Weights of a small transformer language model.
Size: 11 layers, 8 heads of 64, MLP 2048 squared ReLU, vocabulary 32000, 115M parameters.
Architecture: RMSNorm before each block, no biases in attention or MLP, some layers without attention, value embeddings, a smear gate, an embedding shortcut, skips across layers.
Training: a variant of Adam for these matrices, 738M tokens, 11849 steps.
Each number is 500 + 25 x the weight over its row's rms, rounded and kept within 0 to 999. Layers, rows and columns count from 0. Numbers have three digits each. The size before them is the row's rms in percent of the matrix's.

# layer 4 attention output, 512x512, rms 0.0361, rows 472-511, columns 320-383
107:503488513511507498488523521496538481516475488507499465487515499534485539520494489537461509509493501504513523492484483489537489478494509500535495511524507475540508504491478467525498486484481474
101:491491537474534486495473471499532438493509472517486480498503476521472455538485528457510478536517512452474507477504488515509500517506500507535480472518494526524508545526490464522534534508503527
101:491468458494536506506474542493521527489527445488544481510463514517523467515500514519503478499518520469514543514479494475489488513494509532491505475487511483553543517460480488471545521519481500
103:498510541533539497461512496483517501469523484476511493542494505510519564519492490490537510467536495484546471490524514499533504498530483490493480534491497463490423519473520545479535443467491523
102:493516480478461518459506499449504480513537520453480492427517433498481459497460497516492500446481530543464503486478486449491456502504497533473474515519544427439493484475488495513503518478523504
099:494497460538488499471481501508524516542535462501542455531485511497477478493494515524489523531500499572507497475501489512504448530506519470495474473482507535469495506455485502461500492500512479
115:500536548478491553476476495536514475482495518477428468503489520505449504498546520480482475494462515546539506488493495532535468456532507507485508477558518521504500522503488465505528515537495482
101:448519488557488449531477513482480548477458509508498503489497496534468493512546501472489499514498449483551487520498461494504548499499508509485518499506468476540505529513499455490505480503535528
105:498535458489533485504491477487490551458462549509545503525505529502477466524496510535515510548492468480485561527504506478511477527520483487500526507526480518543513480503483471478501527527482458
096:507553478516502506476508509536520508485497480459518510458467492536487490503493474445504518491547458515477493457515491510504523510467504503512482494529494502469514525492513499514513506514467464
107:477459531509526469518449512551466506501482469511515507490513510488426514506502477492457480514556490496449516467490523481478517526517556479548504505454510465524483490482485490502498510465510500
107:542443505493485508499513511485500507480490506499484465525521489527419488490525481532503521444483485524488527528483495525500474493541478495532491484535535507491523516520487470488463524511512497
116:494500478568471464501514509504500491533531517526496487491509493525518479524491477480503520538494507481500535503482541504495471475514487502547513501464507495501477544510527518466507471472494517
109:477500523531530543485440493551509506477510535501497481524528489540491532494466486439470483527445486507523502510488483437526516505519479526488507519526464521516541498482471446474510469448505543
098:481502511557479489499506474492505542513463467488505513474525492494482549513469509471521520476515514511500492508477493503494471511507499465521458498484503547463525528462481541508490501495540483
107:557504507535534545514529474517464470493502545495508484455472526477445520508451482505465481493500530480508496533505476482508475491522478517490561463482492560492428542460503513474479497516497498
100:545509560518478479512547512496518531501501480534508492543523512484494469525514493490497550516517522492515521539505489509499482513480492535428471502514491553540461487470470447496501544514456527
101:446509464506479495526532507466535489500522523502478503520529496493481512471466530491524504489514468551540519540472496500524493522527521501469468463514532453500519479479484465473464491574516517
097:486470552516519507551499530465549475495481479500498500527513494488506509462483480522509460497433470493521553537524494509486450504500517459490545485466502487509465480476474546501518511550493490
099:506521466561441517476460526497518486473466494520479553493496492489493495431453509470489476536444537509478503508508478484502503498518514513491511486466478541477477504466464443521466502467498534
107:486538486526511541505485508475450481494515551503498495485543512494481533424500481473489491503504493499497487506517516508514500464546497488504504543502502525491554476501523507467550474512531489
130:524516527508448525526480499476490493519528498492512506485496483490488466465509533496525478468499551491521495512484415449531497552516504524501462511506496501467515501524512508448513515509483524
105:443473442541481531463507504507522551523451523487498534521499474494498515507497499508517538475470510477415502524501517522497480546502521519483517491454491501527506473499527503528446469515505489
099:523516527498476478488494490528510528485514527502496510528490503516494497491522506484493494517448483480478497461526488482482505455518458488508495579490502473478490461501477515497501512495513530
097:490501509484487501475465527508522489513489463500479493487527508506510533531477446504480494507536538507497481506503494513514480520493533535475490483490473485526507555532561520538517490542467533
107:476541506493457488503483539488481514493506497540498487513505505517450525531525518507481521460514510507502514490527510487504502492522507516528523534521524523546500466506539439516500497492491493
113:468506496469505461538503464494515494486511494491514535487519498480494486515509518532489476476492500520530539500516502476525523496516524489507484452535477501467509491434446483491510546510501488
093:492520483498491523472486493457503546461485515498522519498469500474478532496484488457496499472528489492452493523549501491503535522510496477501534489501484486495454511502482539452529524524521503
104:486497476514492510509501512486545505492507446511468515460532470446514529498501545477497514495531454489505493519497502504515508468502498455547488537495543484514515493477522515489530539495523510
102:497498483476514520528515517495483487519513520537515492477501519468452508536495488541525527524494504474474492489488537499498517584531535505469464490487521513584554486489525469516491466489461436
098:481524468478490502571546446484522516482479479471543503490486503506532477516482513458508488528476514523514539476531484498496516471497515519459522522475540480509526470479484483506485541473462476
097:490514500482549468509497513477509493477507518538534492527520525510483501494452499539511539460482497506505508518509515535464536534468510554472531494512505499526502514522484522493474497486502518
106:467512520477479510509462509500446518476510465530506526546490439510533480496489517480504520486511570510545514509503520505507523494463494499468512502522493513473496505461511500487472501479484554
101:488463542515494425514523502496494583534486503539559500528520447500470534487468494496520440489544497532497462502513489521490556515503488495472505506485499485504467495512465482437476498491523491
100:492494524518498514504531475500514480521518488499475485507510552503521473480489490488493467500481541499484493513486486448515475473496493488476534478508526437508510550493525572478500486524551532
101:506502515470483492463500470535502505511501489509506474545506491483528470510465459524478501482474471521478493528460525464508471531504501513502555530540512480483519544514488500526507469527471491
101:458509483484511478554494499499476450463490487494476489467484516466499496506493518495507528522473508501533474558534480528505553521518531528497491496502515535509577511505511487521475492443422513
098:556532536487517521498486513524465524518517481502496502453487499510558445510499508472506497508503514470489488493469538501526521488489461520540500532542520514516499508490567533462499504541516527
093:548486498492472524471461504492516497488529470505451487490473538471516537509521473501477507498456470495543484545532519507510496474527460550475516522578477460487453468454519551492507489502442492
103:473499547462530539568520507499497545494511523484492473493436495485534529534451462443509526517493459505472521498472470531508527541470483491496499552489528524486485476457523538477467538490472512